{"d_model": 256, "activation": "tanh_gelu", "norm_eps": 1e-06, "bias": "all", "init_std_o": 0.00418, "init_std_up": 0.0177, "init_std_down": 0.00418, "beta2": 0.99, "decay_fraction": 0.654, "train_tokens": 504800000, "dataset": "wikipedia_en"}
Each number is 500 + 25 x the weight over its row's rms, rounded and kept within 0 to 999. Layers, rows and columns count from 0. Numbers have three digits each. The size before them is the row's rms in percent of the matrix's.

# layer 4 MLP down, 256x1024, rms 0.459, rows 0-213, columns 832-895
098:555482494488502486472506444469496470502552503467481467517542498491520513513496514482500536496524460506487491506506523501500458482520521543468533483494494500491460481520511482477477514570491545
099:548491525486548474509523493521515511494500516521447466474501507478491494481491520479497520498549479492495498503505486474466506494515492531525515467470506454497520507501510512521495481479496502
101:495447497514515493533532519512487540507490508484495439489533490489500502499500551520491464513465549531479529513485511472488533506492467506501504511514511510490471463490499500518492480506483506
103:481542550506516483507463487528501543539511515464517521513511506520539479492507504512504473488508520475503535538509530475506544488460513472512511510479492462510508487460523529511514473504497499
097:468520525476520513521507477480483464499498476476497471550525516522535490483467513481465465506503490509498551479539519496485504486467518525486500493455524490533493506521492492464454491503479510
103:500506542522521485503464498434525525542486549512439506470476496541500489552565519479466484537486496569501485523488555491495472498546476490494485470526509549449480469508501460486482510501494563
100:472504495511442490514508495466481500511501498498504487520479476489525524535555519501503514483490530493519486434491487499481452477479474486501509522510497502506507530485529494471475479481511496
100:475494518457518502524502484499455527545526473521504487483487521453501506495497507503466504531529524503463489449512504520495520501470472507503506531464500452514495500491511513527512485472528509
104:501514484490501496486517530471478494491523481536515511502478486531522524485537456476511498497511506504541522495529508510505449479516490442490527538496513477508509532494532462492503472528449533
099:498489502504502480506528502504489576490518480506490513498526490533481471469516490500462511482491474511481507498456519451527447570534507494532534451522523456489465475475484514475472541463504489
100:465520473481480530513485518547466541459507514491480509518531507489481511511477466490505501478466475496510471501534511498491473531527472428485528543477467477551491520489532505521493480480526475
099:527494550494537487488520502491514485486490507531515510502535524478495465492521490499496497531447525522505502478476496511533477474480546484535482484558511554498487510450484497463515544492530463
100:505484515501491490482512487463465463485532483544477473496577515493486514530463495517537567493482506488467552508494468504487487454503481512563497516509430519472504512527500493481507466550496484
098:478541521499508518484555513477473522484500510519485504453501482497516500475496485451493505533481528518465506461487492527489490548512510517501552520499533490510503494509543455469455496461503502
097:500499483511455510500519501520484473512475532502516507524471460485529571482495542457494537509525462532492500447508468459527462488492495495458467497503548497505544514500451460472486487491512502
107:531541491492458473521505506510504525522486522541523536496488502525516518525462497473521491440523473519499486457520468476464508505484502521485506511537525489515507514519471514509503487472517495
098:513481485539533499484542466479478494505464443472515503475491491510539497464488514478501499534483526499477523467521482519481497498510504509510531488474523494460498485521498494517503521494488479
102:513519508488501504520512497500440483499524517463510490521526486511530499481459522477511501515509481470504534542523487506515477479519519484491515599517503524553540479478524530501480498522492489
106:499519506464521492519530505478487487466492464479486530478524477504524496489495529498525482493484510477467495512522505522523492500469509475507481490468482500491496541499513483467523511543451494
094:496512461497502477471470490491494546483464458546508496547525479538485460534505480537467501513483464519507512489491493476520513507503529488475484490486531509492478515514468494474539503467526497
097:524471446551524524463485456506503495534503485508474540515537466559497536496474495501504509454498501490490482506513535500504531488530527534523512515488461458508455511509527506538553509504465467
098:495501527440507461483469525524487498515496518523465519475536489484545558501504540526467503516477541552466520551467465499532497497497520473475483537491502483496517522499514549505508479469497497
094:476503525482512491464489517512496502507552517474464526499534544505485506494497511497454518483493527512479498544469433513498529435516507469543489483524525496530450489485505480504483519520525506
096:514489451499563494552498467537478502497527497514428517445494472517465492522534505529515531523513522494479549501513486494512550485485503499514485535539531478498491543456511461542499497501504472
096:467503516479462503437473533464463484528460504507520478502490460473509526480491492518510519513500529504516458489469484489467490491492496519481493549495467504491514478496518484502467500503521565
099:443491463506516494475512542488507506501519505489564531472495500488487484498491479486484484484501502528458513485494489503485551522513556450528490490509510489519456463466524494484451517464489484
096:496485536499518509486507473495501464475470514521474512470511481492494483518504490510443517467518498477531486496524491480499476516547492469484505495495469517489483503479536488526439498475503479
103:508499547499495499504491514532487486508529472511489525494504509454546514516510501509477496459531457484497441535506475550519537488506481485562527560474509477507522503448555495439487503520527517
101:515522535478543556471518481505477513518490518528481519460535499478506484485463514475470525474500455486502542481496503566504527510498506534470504509485509529545513495511522568487490523483484530
104:445479451508551498537525458476516484487502468467504536546542512482468493491513540523486505487469503515519514489540476529513479527491491481454479559513484471448468544531523440512472488503482482
099:502482500459508489501496453485524488498490460504481442480556471486479510502558548511479482530471472496482507481485519526477527511524528474504513528496514516505521509474502518478471503486485500
101:523478477510494498502452510522481523497527498554437562484495472532508498507514488494529537507524510499490467498527498531474547533478498473492506488503490493488456540493514503522501481493498487
106:520486470522510494479479469470552465491462507494499482467502485484516497534511553520486466477470472505460468485528526531520495489534466494466498520492497499510513466499484510508477449484494473
107:466544515492455500488467498511489518470489474523502491465532493526517513516505481497548488504498510487520486523513478484455516476432467498506487495501496482508542567543481468486488503509472483
101:481491511487490491505473486437541493482477530505494517514527474473482518489491513494490481467496511479450485499486511517474503505520514524502475530517479504503488493458470484522477496479482509
098:518508494520461524460450481497490490466499498514505525499520455486541514522481513470480519438504509535497522488504502447505543509513522505501486485462497534482557508507528443465506503533494492
102:539487495513501485525511496521505498437504501487528520490443518504467514504501477517493498489477486495560504493479508484533520502505523480496535504543492494496513497477509488492466483561475548
099:495483463495475474530471515468457485517451517530505499511527490467491548522456549430504463491461491476506538503472559517457477463510498493534464508480535510506521521503510468530512497488543554
101:534471473511469528502503505468482512506504471520472534491502502584517531523499486520523473484485493504460465450486533485519537477510447482505510488505495493483521514474487503464523469472460471
100:485508522514490506535536513524476495531496500514483481533543486485476500501474508522518545508525525505503528484495466527529508501454499479475496529445497502567492505482508465493508539476505439
095:520476535513524496518513519461528516486492482505505477471521522489521495501461546511494543495496512509459476488518484506532501474544484530477488497580517506488549509504467534457508523484506475
101:498490462496450487518469506528492544485478522508512500512487510508442445504454497486495493502511480488504466537487521526501505486509506466525544486483501512453532507468468488491533483458502514
101:482496500516538518478479496497475473525474515479487473497506509527467487505512548548515487499499485504487503495445461516542478477454464531496469488556556502474516499505482501483479480493495516
096:489477484455466494492487539518471514506501548512491487482505462483527550492518458498472509510529543507527470515498483592569474474454478531465499488476521471449502479506505506463503511522467485
096:555496478504459494476499474529493459537464524552496510518502501504490529554543537534475449537484522501557531468510515481529491473482520477518466495499482503488508548486503524524474511485508510
102:500498497520522476505478467484496514491516491506453475530554509504514496539515494529539529514543486490483484514508517480518550469510516520524494550516479495497517450510481497484460522493494537
100:506466495478466524465505531515484499511465465493553479472482485486472484482512469502438529511512531489481463524483558512502516557451458486506536509504490521465513487483495471484510553501508464
099:474493531524506461511508466561506492475451541487507507495513509497501490447515450497507490490444478502488520446498515475463513487513490490491466515501507486518536507466506544488458513494491521
099:512509472497517458497527500514470462510497516531477513486524510534459504510484491504509517536494450498545537466487519500519497513486502500490519494521488481468464547496487515533475497494473520
101:519511535543484523485532536498491497511511507500489526507513524472464507507487494470484505506472494544521520516499485476530503521517543467524478517457568522467489485481486469491462500511475483
101:518510519509493466521506486495478488453471504523510457485483489544491470460517515530497522513559521433523511506491498525501468491503480545521532517510475477513529499538479496519517494530521521
093:482505456494492469492492540444530513520523480532510482452493466524494527495521491482465514452530462506440513508487496477462485517487502486533503525490521493519494501501506476508497534513516492
102:459521467522490484527502502514494527500466505526494473496500472490486521509511469523492554533494517506508503518500515508517472455521497528506454543480530517483491491492530562485531476472515498
100:492493494468502548507483573533497449495434510490483529501484514500523464492476501485532483586506541489554516534469545492484453463506522502521514499512549475504518533512491524505475499482476492
099:469495485495475478519500479511522499522504477480484536524491489449528485496480498513548470467488472517503511516517516536503498514522513499468493468516501534509527481532559552466530484498473467
099:500508533540536513494523474477469495481523522509521491491524468490467493497491452497506498522525496459473503584525496502488480493506458502510493493524518511523521511517525477514508526512543513
100:459490484487486529488488487528494517512478496517534510480506511498525495452476479462470530482512490529510503498496515514503550491436517514487530511463502481475510467532534501527511473491501519
097:484512481531546475478520459492534483485495538519512473505443517464512507524502551467494480522497534510527469493514491494492517520490540488476526502503484471464532493493505475500506489441505527
096:540514497470494530508494513517505470512471498535491471498535436507471495541475495512497542488490548493487530514503489500494484508459495526481508523500495484528505492523515529481475492535510505
100:459510497502490552476486522519531521471526493507534508481486461536490497506492466512513499501485482532475510462540491455484435513530510474508489485458455449509579491512519502481525481512549513
105:469512499496503563526497535510530492507516484512511514549502487469519513471497479585470523497543476523495505473482482511485526522517486497506499492508485531472491516515520516487537507499467490
098:505481450498487503488459540513508469507546485520500519488487544494455475496519539501495520510500472521476424494461524475511510514490484517472517515453468510480478459488502544546581519499478488
102:466471531501520518500488458506486466532517495491486502518524510504498514483503502532485484498484508489530516527458545508514487485519512492475510464528545476478526460497450494511482513502448470
095:510508488499519514465517491523514491473533501512509522505484485497487504509476494516442526465541498478526457432464508488501480487526529480514497500538441461503526464523490474463465486501552523
100:501465478487480461461521508511521463478464501476511495532451476456515519490542473539508513537511473521526535472507497496496473499532485466504501512481491463500507507519484466508487508506515496
100:518517505531488530493490620517495495476478490490499536493501546558498514483529531476486487465505483514514515514526497516508452511523469569493547463482542458503516512504501512483519478503489524
101:500492511516500435527471549519524484534494508471516505537505503513478466516522463492493463508508502474483495539526479455482480472528494481489511496455506517516517486494532482480496553496523473
104:479476483480507508524484505498522516508486498485491493448498529501493471452484484521517497511514474573497482469507473531455470512529506509469509464435523513511502511479456514534501509488482512
098:489506494494501505518441492547477473512499517481514473521477485502541465494514488524484541462518531498492494495509523481482464490492511500537466521461490509535498505524523541529520486523491486
100:494499457492499532514481511490520497515519512493455487495449520535524520489513463470538515504461521512535501458475543467474513516547476475513501511504532507505499491546485514469498448484503507
102:491524495538480492484530547482476523463537477512474521497509492540504453518460463501513501485488527484502515504496544508473488486508471514501477496509487545502528502467485516477489509467477528
103:523475513491516504475499442477479535463509465519523478527499498519497532480517521484504482511503443506513503529489432460522504496514503477511475508518510520514498517496475512469513503486500500
100:507499486537517476508480486462498522487536498522499466514516532504446480514502501539481507507465541457480480487520510505499527498505497580507535484517480527475498529497517527506499465453471497
097:484467468478480521496504571471496460485455524521547466503509510483472492516515497466520512457512496470531483457512521491511512508456524501508503513543449505511502507483465482549487532509535505
097:544523462496490516508483529504492534486464498507500506469544475531484488468511491527519513479500460505482515489512461504477504482476495539501499467455529498492508493505491478496488488470517529
103:500482449490479496511483538503503526521515498534511538521518514454508545553509506455507486495507503487517513489501479508521529504526463475502489475504527507549504546478489524523532528467478496
099:487497496500511494485515493522506555513519483468476506515490536482493509511517480532496477492509486523495532533525537536537519472534500475480515455460509485521506510501499466478505486556498512
102:488482515501526512478515504522521497512525521490472497467475504490492510495526519482488479501517490509488499477510518466497521479479489522544511471468510530494506480501512499509489513518474479
101:508461564466464480510508522477532496519459541509497514469504527525518519484486486515513492499454507544495494497524485500564528527494524513501551475472504476508514507535510509497511508500490494
100:492501445519478511506503498500479516493456487511521517454486494461491504494496501545520483486505496536520500486507497479494523489497529496455489471496474444478468496482509462484518477537493526
105:509508523507499472476510521542465471458525520524499529492494510514483476512536520490510499498513499465481508485506547523464458479523542502491496516522495460461508491481490467479514524430541513
102:491511529509477480518516482499504525488535496502519508506550479524493470512466487525500490490541484514468522514491506511489510456472500540462506518519465523479490500481497494519482494495496466
103:481467497497521531470476532488491507517470515477525524487506477515534498530510525514518492487483476494473518484492519508496539473450492519526484509438483509477507459504476472550451496507513465
102:497441512530496495481507464519535527514493476503522462488499480525517534473462525530484524491455476514525474439446518445532545530515478517511516511449509469489477482461509475481462496521564456
095:471466491505489565464519493513513512470492463489504475488506501474472502522490483515509526507539507517477480509487452517538474501553521514457490494509484483488461516510494503495461511533491556
096:535517487475487525492521491512496519543510511497501504505474483518508523534498491511453485460525513495491473425471492504493506513489507530500517491505484468502532517518444473511469503477503540
100:533536480540468547431531498471491508549474503496493485487458527496496491472492496477512474450507529481515493506484474479456508505516477547515581498505501432475507523501458502479505480501509550
098:464522495445486513506462497480486489494500487449466549545542468518495481492454480475492485510488496518534494515493476506522454524497498511465497496476530463455516510473508486505494485519494528
110:455486506510510519494470493523549549493511497480515497484463472515505507532478476477508474495516515484517501474480500502543497502490511482457519464470522496483486515498491482525450483510509492
105:461532478517502482486503448458483488503504507466497459502488495495505460510458513513512464466497470515526503466471471459506492488538547437508484469501494518462509479487479475491517489527506548
098:528524528498533504539468484503503466502503513505504496512513530516510526479529502491524510520503465506524533540510495500492512511487516510529518493517499485477515471532470536509499471486530471
098:520528489489526529474494487516475515481504471525472495489513461522520460528482542471486486492544484501508512501495474479522505521472453513514456536530506529504499490529471520518503512534482506
104:506455505501534503494501441523570506548500495496520496542484501495485539473551543488487486551496488478507487474504530496481568503481500533519525467436437523464508545477480474495485525498490478
100:501491461499440503503527514493514450473541539487476508502488520541465527527504470424505477513425471523506492467506500476494457471509493521557518516528488518527516507455493497435499548554478495
097:466544518478518474515540494531458500495485489519515482469488502507481440494513492537467486491488496529527541537489501519515508493492557507505493495542463505512522513497484527469481474511448519
101:544468488487492463494511531530499487540481466507496456479535501474473489464491500498473522513477506508501479507430507484556528514473482494471470530478538489477489508511496533519477511509498509
101:530503540514499495480509516495533484488506481488493452511521526522460529512505506515453486496481542510516518543480478544505459491479489493513490464492507491446525522547484510513467474516510490
100:479496526456493478534476468448516491478484467490462512459501536502493519494465515480515518483470478456462493512496475506510457513485514508502505506496493503480498509524475513454534520543463520
102:492520551464474534518557471479499520527526473484495481508508530492463447492481448495499493508501507488511490513503473500484525504517503520506491524484502540470497487492514494499480451541503525
103:497504504501526489490571510508517512512524520482522524524465528481533519525494509488485529489481525502481505522489522503503502465537544516529510480479473495487535488509482425475449492525526490
106:472468512491498527497508511500491497462491472494525516491474498469485554520493473482472527528525495487515489455495512501443490488506486492507549464530553478489489531502528486497490499474467483
102:493501548506515509502529494489484506510493511472479488472524476477472496494492506476507474483478527492493483518503514452498463479493509493492507514492547508528541491543510500533512477508511505
098:494493478452546501522532484490470518489505500497528497509484531470500505559484488425507512487477503538499542508481497465527502473496539492479513472491508525517495506479484503481525539455473478
096:487503485490488559538548465540494503512505505497492480497501514528471516486498524512460514477525509518501499471492471548475524498444508481507447484525511527499511513495458513479505521562527496
106:531463446492506491488512539493519539505471524493517466512420477460495487509502501496524515463491463509511452488508502482473506484487513556528486496483516513499518499525548506482452521484473513
100:505534474518489489492527454477505514560496487469515509493511527518534540487499563492483498524511551531478514494501474515497475526519531486452494530500494467497493502487514463527486532489561499
094:517508485495475500482459504478486505504501507465519504467482485483486516479488463488536475567534525471494500476524504488518473482499510497491494439486506504527520490496516520509506478543464476
103:496516486495558492476518528494470488478498492458532445487531492543482551527474496483486478505537462532501493500491515514484495472470487474484503478498483497596489518483491504510491495537467532
098:459529466513476507486514533506505490494503521573462497523512474516502502489523492472477489512511534471488552489439557491468494488531493497479537518522485487469525478509536493480499493505485464
101:484495465445531528527536445504483488487507489539498490502509539504528521510474462489518533512507515482550474518494478515502516451523470448492501506502459499481508501461511474518491543490501500
105:492525484486502510484473493483479501533542461546484497507499502529538529480482501527530506518497499507463500533481467502520550547528529476500511529482493495525515544490533528487491480551558507
103:558492523479487524495488455459536460492534492514501508461449486476526487520463530471421508506520473485491483520533516516504505516488542449471516479487487472516503511483527520481497521510437510
096:528479550458471499518525530490440512519502495505474486516484490591521511547484471528496486496527506508457525507513442509515449509546529481475468485514490425484457523541486473522477546439513484
101:494506499506463462522514458531491480468532472481486439484500475455510478517493493499522533532526524465515550513486505520509494485496485562482489546538488499485495475462488568485500451510527513
105:520523495506472485528479525488509531507529483527476493527547509483537516444573518522497461533507523523496527491500523509504449499540459495475482543494457546461489501514520484515505494536557528
101:460487485494465501471512458499487487503507509513525480493512510516478499439518463500501480434495495510500535496481511514513522463494475503527484448499477517481517497500516460499484472492559484
099:485469482496474500472499484505462516526516560527457524483502499501504530529479483470517506482477517471522461471490539495489500482477512519549539482526455515476506471550494489484479514474536512
096:485515512480504476493481529529458509533518541453480446486499492487467472518468529498509466499503491534503501503514495504501527539516533506485467490439478496513443453489499508486481503529505533
099:511522527556536502503546484520518462466478523529485476508501502496521517493521508492483494492486503491506493507501471512512522447473481513498534543495466482539476525482493526485499513553431491
097:482501539500443470505541466530505456528481524507518536513560527498506510500491492494486493481497504501486462538506479516470518498509486513507482539531554500480523472482463551510485515534520489
103:545484482513536516519473519505505511475450523515475497511509498490534465498511454494501513533487484508522532494522521533506430496473488541462489492506508521491503496506482491464523517469476500
098:461479474484473485495530492477462476494508452469487493463485473488487463475473466525497498514488480504502511473508438475533496491514489496492491505547495471457497509512473525457485509518520478
096:503481505492489462501489539518516481466476557475501482504492505503474521449478499521474519501461514501530483471476514533508497478479505497530487527534505482480511503546542509477512536501492497
106:477506500472533503497509435448496454497526483524515508502519491489477568525536504502525520528446480474530485516498498493512486496515527480528511526474468488503526512503460532491474486541506547
100:503464476462492493510476507528479492484485511540531508540497516540502503486457514492495513462534461526438474514488493512508517502520514514490505495455486499518501530496501518508494476469488494
100:485490471537450476492516553494532499494575481468521516502476489497465476489492473497488497507458473557501507492470536542472498475489519469493527485523513522468492513511518504473478482481546455
105:497479494494521510520518509503490467557461475521504462504518469539520500485529532472499457534493548517519487507457477505482499517473438493531475500511510516502478458502472515535500501520461509
098:506490474477490515532517505509518477525496476518484486457482503487461469515481490525500442549500517538486541495528459504491557508472472501515522479535481495505513484493480506478502512512523531
099:451516481475510524503493458486474504505503490477497500509466469447568480510498465497499473514524489504513452497519514481489475508551463521499495466521508545530536526472548533497505507513511496
101:482524545515496512499476503538499475506495490530458516511466500449548542487538491519499533529527492510483468481451495490523484488494520495475483502532511501522500501504504494507450530510520546
100:535544511529413517457491508491489506538500508532486515476505499518489501496484518496486441484471505496530507541525511516456487471482488512517499490492475475483548488511453517491547556509510484
105:493499455492497494468527510560554448497475495514542525462525477522503481464483497478525491554468513502495465467510503520515477520482437557479490485479494490469534491445519502488471487496490471
102:507526527487493494505487499477475528499525542459552486485512526490492497449474477493507474537480509508464464509502514513520485475527517477507523506550524510522492504494477497482463552468492495
098:515500528497515549488521472487461524480517464490514474506448497467502479513508486507475506452467504494496502511499486525509476491510482489488526527488519505516511495504492510517547545516521512
096:517528555474465505504487494455540477501473495504532523492509486490506512532493464487501482501503515499474513539508500508430478528511494531534483487469469475478507488464493481447470462517535510
098:477528520509522496480498507477491467528492486495498516528510496506503524461451502470492507487478466522544489441488560491549523466502520503536548520513457527530484513495528498513476488477486512
096:510490493499489477454490497499525494494507526512489501474494448448499529504492490505501468501497457470507533470486519455461534495515491520485500558465504505498517519481484494524518519488493473
100:500540494461482528514543487515494504494501549482501497514554506494504504458502482467503481502499505498548492496453468496507515497501546524472461479509497523519533543481485518522510444474513539
096:490532488510491481473505466514529519531511462527542492501558528497498518510543526531492491523532474486528484491485524509536511502489517481521485509451498488466472474486522519501451463499470541
098:530505499492490483546497472528437471465509514512474498500452479480476533504503495496475540494512515484497488521440499461537481500509492461470520464504495497530501519472506513511486494492509509
100:522503523498479501465531567482484532493489474473515489475504482511495475504540491477497454488493527519472513523528510464490493533487518513489520488497539483454525487462498468488458510505509525
103:471504529457461509491498521500520502531446520488507474466501482492537497467509479485528509513518477469448487535497522499487513475569500529504518469527536535532507497503544512528478510514501497
101:502531545535489517497522512510507513531531462492501495534493454488493491535471498510495520477499494438515496502499531549505481463522444471533512439501494465494515521493524514506491528484496482
101:529461498507446490489504505508500525509532507511506498518460491524434492521506508557507501515506485481490510510494472471487509491491510557472493446514509496471527504461459508485470495440518528
098:528523537525476507493518484554476476498464466522526495475528524492490517517504551487486540529530489514499515527501518469520522536532495490462544497500519525530499526488521485495467494512417458
100:500472563490473492497493489516496480509490484486501519526529457544505506502539510493490487512490475473477475518480529525494517478497476497497508499473507499542497530516491483547509500517496526
095:446508484535533531519501461490479447511511537468505510519467509522466482505553472519488555508537485472500487541455507480453475508522515531509512541486523481497546479504500477456527464460558502
095:531467531469492487487509504518532525473536554514503507545483482470493464522523498501512515506512528519481550496504495480477500481476470517491517468511513518500471506494501564444498536490549473
100:532445512513489516511497442493507495517557502531509494472492521477503482510558546482503527526479497563509509522515517521497499507506499505509505493523478477511526519518499516487532543529530554
097:478523476459488491530504516496554514483452539546486467535478476514516476498526480530512507535537467510497523478477513498506490568475508475526517473494495495515440459566480500466476493526489477
102:507517471465542514462490483459516462533534540484489504498500508487487529521447485526524483526478535496485476541530549497521539486464539494505454474528517512487488511493484469513497503506463525
103:492495489467538520557510497483462447492496457510484529515509512520470479493513503474474538503468509517515494495503494501523486481530512459511490482486459550511512531506479505511478476503471471
104:478505456491469522496495519493532475499491492528505535447503455499490519505501465442488526484492531472481516479459497462520510523508524500508526520480506512544531493515536524494501497509485473
100:459494479520504484514500528520505454500460501510487504557512483499535499491507510495503486516505531546475543513483511504502530478451487504498517510474514483493534514478467514532460539481473508
099:510497501498518502465518542515525488485502482497497525526474459533519498535526518482521481503528482489465507495484451525536499480498497476534509527498516507500535536483534471484512512508506486
100:525496474514488513524504495468475491476480492490475444464479502479478507525543464474524522540514497487486539488483464511508457493522506459465463454523501457515471514479469491472509502490494475
099:495493506524509488515507520542531498499544498533496494520502449500465463466548475543473520498541491507535478472478517468483484503525497453539498472479500473491467492499507497471487440527500531
100:506468494544492464499509490509530505477514466516520536481558511493497510501476500536499504512495494490493444498490494469525566540480489470545537486511507515519490539454482519472501513482466493
101:497506491492491521483501502515489516586496450507525534493470471479530470480478502478504531500533501483456482511491426550496505515502465477480517489523459498477494502495491494537501507551523496
099:544511494518470474503478521524496465510492522488525498490528490537480502467511528478507570470452515468511546463493482510496490489448544449495504504480538517506475434530508577525496443527533509
101:466492497486441526501523450469524492468471489520513481481545463472482532508492475454545489482502479484497531525480447476539486494488495502510500506475484512509448492512458520514489512488524456
100:487487450523520520515512459502470483525504498532475510487444489484470480485529499485433513466444468486495511464527484481489520498515513498483506494486487499482508541553497489502525471485511517
094:547520502517504504447489502534504434479529472485467500499477484482553488487489499495514518465523499542473493513491502461486513484499502519499468510515482490515500502517493510538486478502505506
097:514530500494516515507501490523466518537492527499502489479457464543456450514468498529463498471504473515521444536494511461509445530513523458487489463456483534513500470516538483521508513504497496
111:501470507481544454492511501502467550480528540496495499476463509494492452541486486508479502510492531517482532467474502486520499477484464506523479515486495476485506510490490480492517497523515498
101:489491550487495551536500487474508504464511488483491467497503502526498471483478518506485532525518506519501531572478464469566499494502477479510483469467512511520504538484549464454514510552503515
097:483506480545506511450520507509477527511478530520473565513518481489482505518529462473492512489537488487475521488472490444462471529540501528512514530492501494463513552509501479473543505540468503
102:518479516518486514502474565490505500479515461479504534493501486523499534495510516492510505502469525482489500494527512549485525503485532478512499514494492519485509512485490479497493491491522496
099:478502534510512513469517466499482490495503504490506497483456477516460534542509506483495465510484483500502480492505521472469493532543457518495506532528474484507492484472482489507489491539530486
095:466491533520518497512482491520514530489506481464538533491522464482473488551452527486514482486493532481490505471511518427506487491495526487521512479487501571508479514473480506497515499506456492
100:521514488474482522497500473489507509487501527529461523554504492501517496527483505492512486544463524463490486483548520487518474485528514529482514488562491526484510515496549457518471452527534465
103:513544451513489520482458500509486544518487538478513472518504486446502556501496522473534455496550499471473491501521481466494495464491498511474516511552493494473525511498455533473454502515513466
102:502536496474479550492525505514513478507562482511504506445515527479514484496491493438509513451499518516504505504536421485472549523520500535519511535494513473492548496496527510535494512484549488
100:498525518486539519435542507478483511523492519476454531491515504488506458506521472451519439471475490529490509511482512492464445481510502518479476488484485481487548512503526493496553449525547456
102:504535469512532494508500503486539538464504493466545508522482517509502515470502493543514488474497513514497472469492517522509526490499501461506523465472463520518489528516493498515526518462466478
096:538537548481518509515532485459526481472478464519512530515504503498501465511488524475514525498475525527537513479496504473540457499504502536472544501507502505525529552470492471461519506496518529
098:488525535497510509492528481484482442470494503486481515505476510499550526482482540510487504533460482490503503491520456530509528536491520487474505514519489461525525470519500469487507517548527492
099:516522486536547510501527501536507497519471453522513546519507502463495541512502497508531478468487552520502500528470476456445512504486481483545509491496485499480488515517532487508454497520542443
100:502528478471469505488520516504442501536499457522434534482491482515516485468476501485500534486516479453455462532524502484508510470448492496510521480502510480505514516497499471550507508514537529
096:480513516549496493525479483471518500511523543504523482507446521536503507496502483477511499506519540492486496509458518467469508528513527562507491483484481521490478525516527486500529541508514528
101:489517494484520492441535522547522483482485483502514471501496477538505464530506491467579481535513481546507518483506506452526539507507472484498521452506544500492474456564545481481445508508477503
096:486491503496526476487525468529535463496490486492526526539481480495515525514502499486483483507512503514520512496497536478426499499512456507523456495531464500440480518548495522520480515514534495
101:512498485489519527496484464478503443483489533475489497480479487489506526466460471504536530471492498485452525495474498473516491493508505494468515541471476487513509486512542507502495516481504505
098:493470473495489466476522504506458506477546498501494515476530472507528499518514491547530463451528570484477551532511476477529496490521522505452513509495532512556453491502532509512509502526495464
096:500460500518490480473493475481470519472481478504519486494461496467508484522520470505497502477527517500530491529501466515525497485485486541459577504483542489508489511473524499473489522481489565
104:435513522521493462515461525542527497463552510500506524456514494504486458493523522529515529524501484502542509510528540487447499492496563482517539451504454489473473518481467461458481492501492464
105:492490481504466505494519526466493480514487503502512526521488459521499508517503478512505486502545491569508502477477537489543530508520523496525524484496451482490492507475512488477536487519479569
101:485517510489510495478522515498488469487496536461501497518521503467492500481447504469499497484501501502488503499505478554510529495479510519523471523526517528496555508529538524476470571537504470
094:511466496468488476501493492488489484496543466466468493482523516518511498498528533495534494513518489422460492529480466509536519492482518507530484511529503515512464495469518501521511477501503511
099:544556485480482474517513481511469517501494411560493501512547467523466493481475483507481496520531551541513518449506503469489530496472552503465504542463503512479485524482505486470490488516504520
097:497466491480504484451487510490496540487479488471489515519501538533536464496506487541487510504518492498415473473540475490477479509534513499499474529542457502454508508513514501499495531510516511
096:514514446504512530479515511520500492516557466501499514464487493522478506513484473509497505458494551462523516496531486480502491540517484519528483520481476500517503484479525495496546500482454516
104:518485464499473524511472533462480487573505511448464497518498488505517533511500508496455506499512519507493505533521522497514477471503519506469479494496536480508467526471511526533452472552500536
100:476480548487477504486514536484488519495483444499475489499478507521488487479481507531463515525507454498465493546477461496490515488518444523483499486497455521521538529464486508514511500520488538
106:457474481486498488507537501500492481522537538489502477521500492505519526517527519522501501503518482452457489543516510503492469492517511499456518518491498489553506476475512495525497485507512528
104:537556513534496531496525484509472505513515537507467499481512486526498470522507510522487486497490504509503525490513520473482502493488483448508490446489516487482482512541517471519522533479470498
100:474525502489517477479484518525507537517498481497518490481493489473477465536513499505491502501563520500507482523510482465482456486589500500515505440522481497493491467512458467493511488529454519
098:503495510490514489492511514497490460541453510488548486519502509501510485519535489506538469547503511501488494461464506481478542505556506516445517496519475518482502509483517464460482527498504539
105:527505529490493483506513490494456509533500548490493498504556494459529509519471482508527496486504499464454500451511497428475479492511526513462481532506538479460500515545502489491503488495466506
100:533492501488472491509491537492467499472486547483489439494497492494466509513510501514469521538485516502477509485536470486486477497505520532496540539487553476523473502515482513500503499466516552
099:561511464488496498507495525499506499472514508517514479508483513465488489528474525519495513492524491516476517474506497427484517492457455487511500487509477485530520514464463504526493489504514455
101:483503503453517491507458527561506525483534463487515503549493508525544468466524506485489468517541495488501512476555474510484510494475457489501486528523461521497487520528491507499507522502486436
104:457480477483468506532483510556491488472542504507514461507521479498494482521524462460486484521470516488543513541487508546489483507485536487551530445510484515544453476545526493505543514484489508
098:515494497496487531500537485502510490510492481509533495496495485499480481535494495494499471524521529497490530522525531458508507511484467485519506505517499525540459496507479500484531509508524496
103:490475451471530435454520493537503519488564492534530506481478546517544507493476503545453503495494499539502446490519482518491447470438510454502515483539460503502467540516496530521471531486461533
099:480516501514537501508482442474488497533460480495513480509531490443513496474481489516452490489493528518471529523501519534503532464518492519473510472484516487499513539505481519514515520460447486
101:486510483500505484536510475469464512557518521458506505472515517481495537471528549492455502526515531497486497457512499507521472508524494474528464480491526476462493463511507506530493521502495515
098:498520474488490511514561545504475475487458501511471487486503540457538475496480506496492509471483469470526477507519506492504507516469443499517483511455536492502519480506506456523517462542477550
097:526497492514509486496522522514544489470456482460497484501460500498528497455547515497477466463460517524502496494533542521509480458501516537493519481484464475500490532521466556525535506488502497
102:498539504501489488454511514437463490481485531528511497529483531444481496441476505513500456543518506529513467502508508502532484491502522506511483514490499476492517502529535479491489482536482504
095:545532455511531513463545470555518483527524494493525523534517495509524518510512506502505499516507544528488508483481501471513477499482516461493486512501467462428444527510484502508520497504479483
094:479490480541443511466528474508474525489454487463524485492532510510532492497481465504490491505500483525520495507470485500521508493510494462477463457524535484553454483489496532487556533531514475
100:527529512505461521497489467524469500531481461522500505484433476452527488524498496527498502491468485473522461517490501520471477513516472515489531549487512522482475521516517491511511482518486519
099:530504521477495502511496504510524497504506457488520503499528530511518479513536473477540574520578558497570452461461509480544488503512507482509534530482517528498511485503488565495493499479501537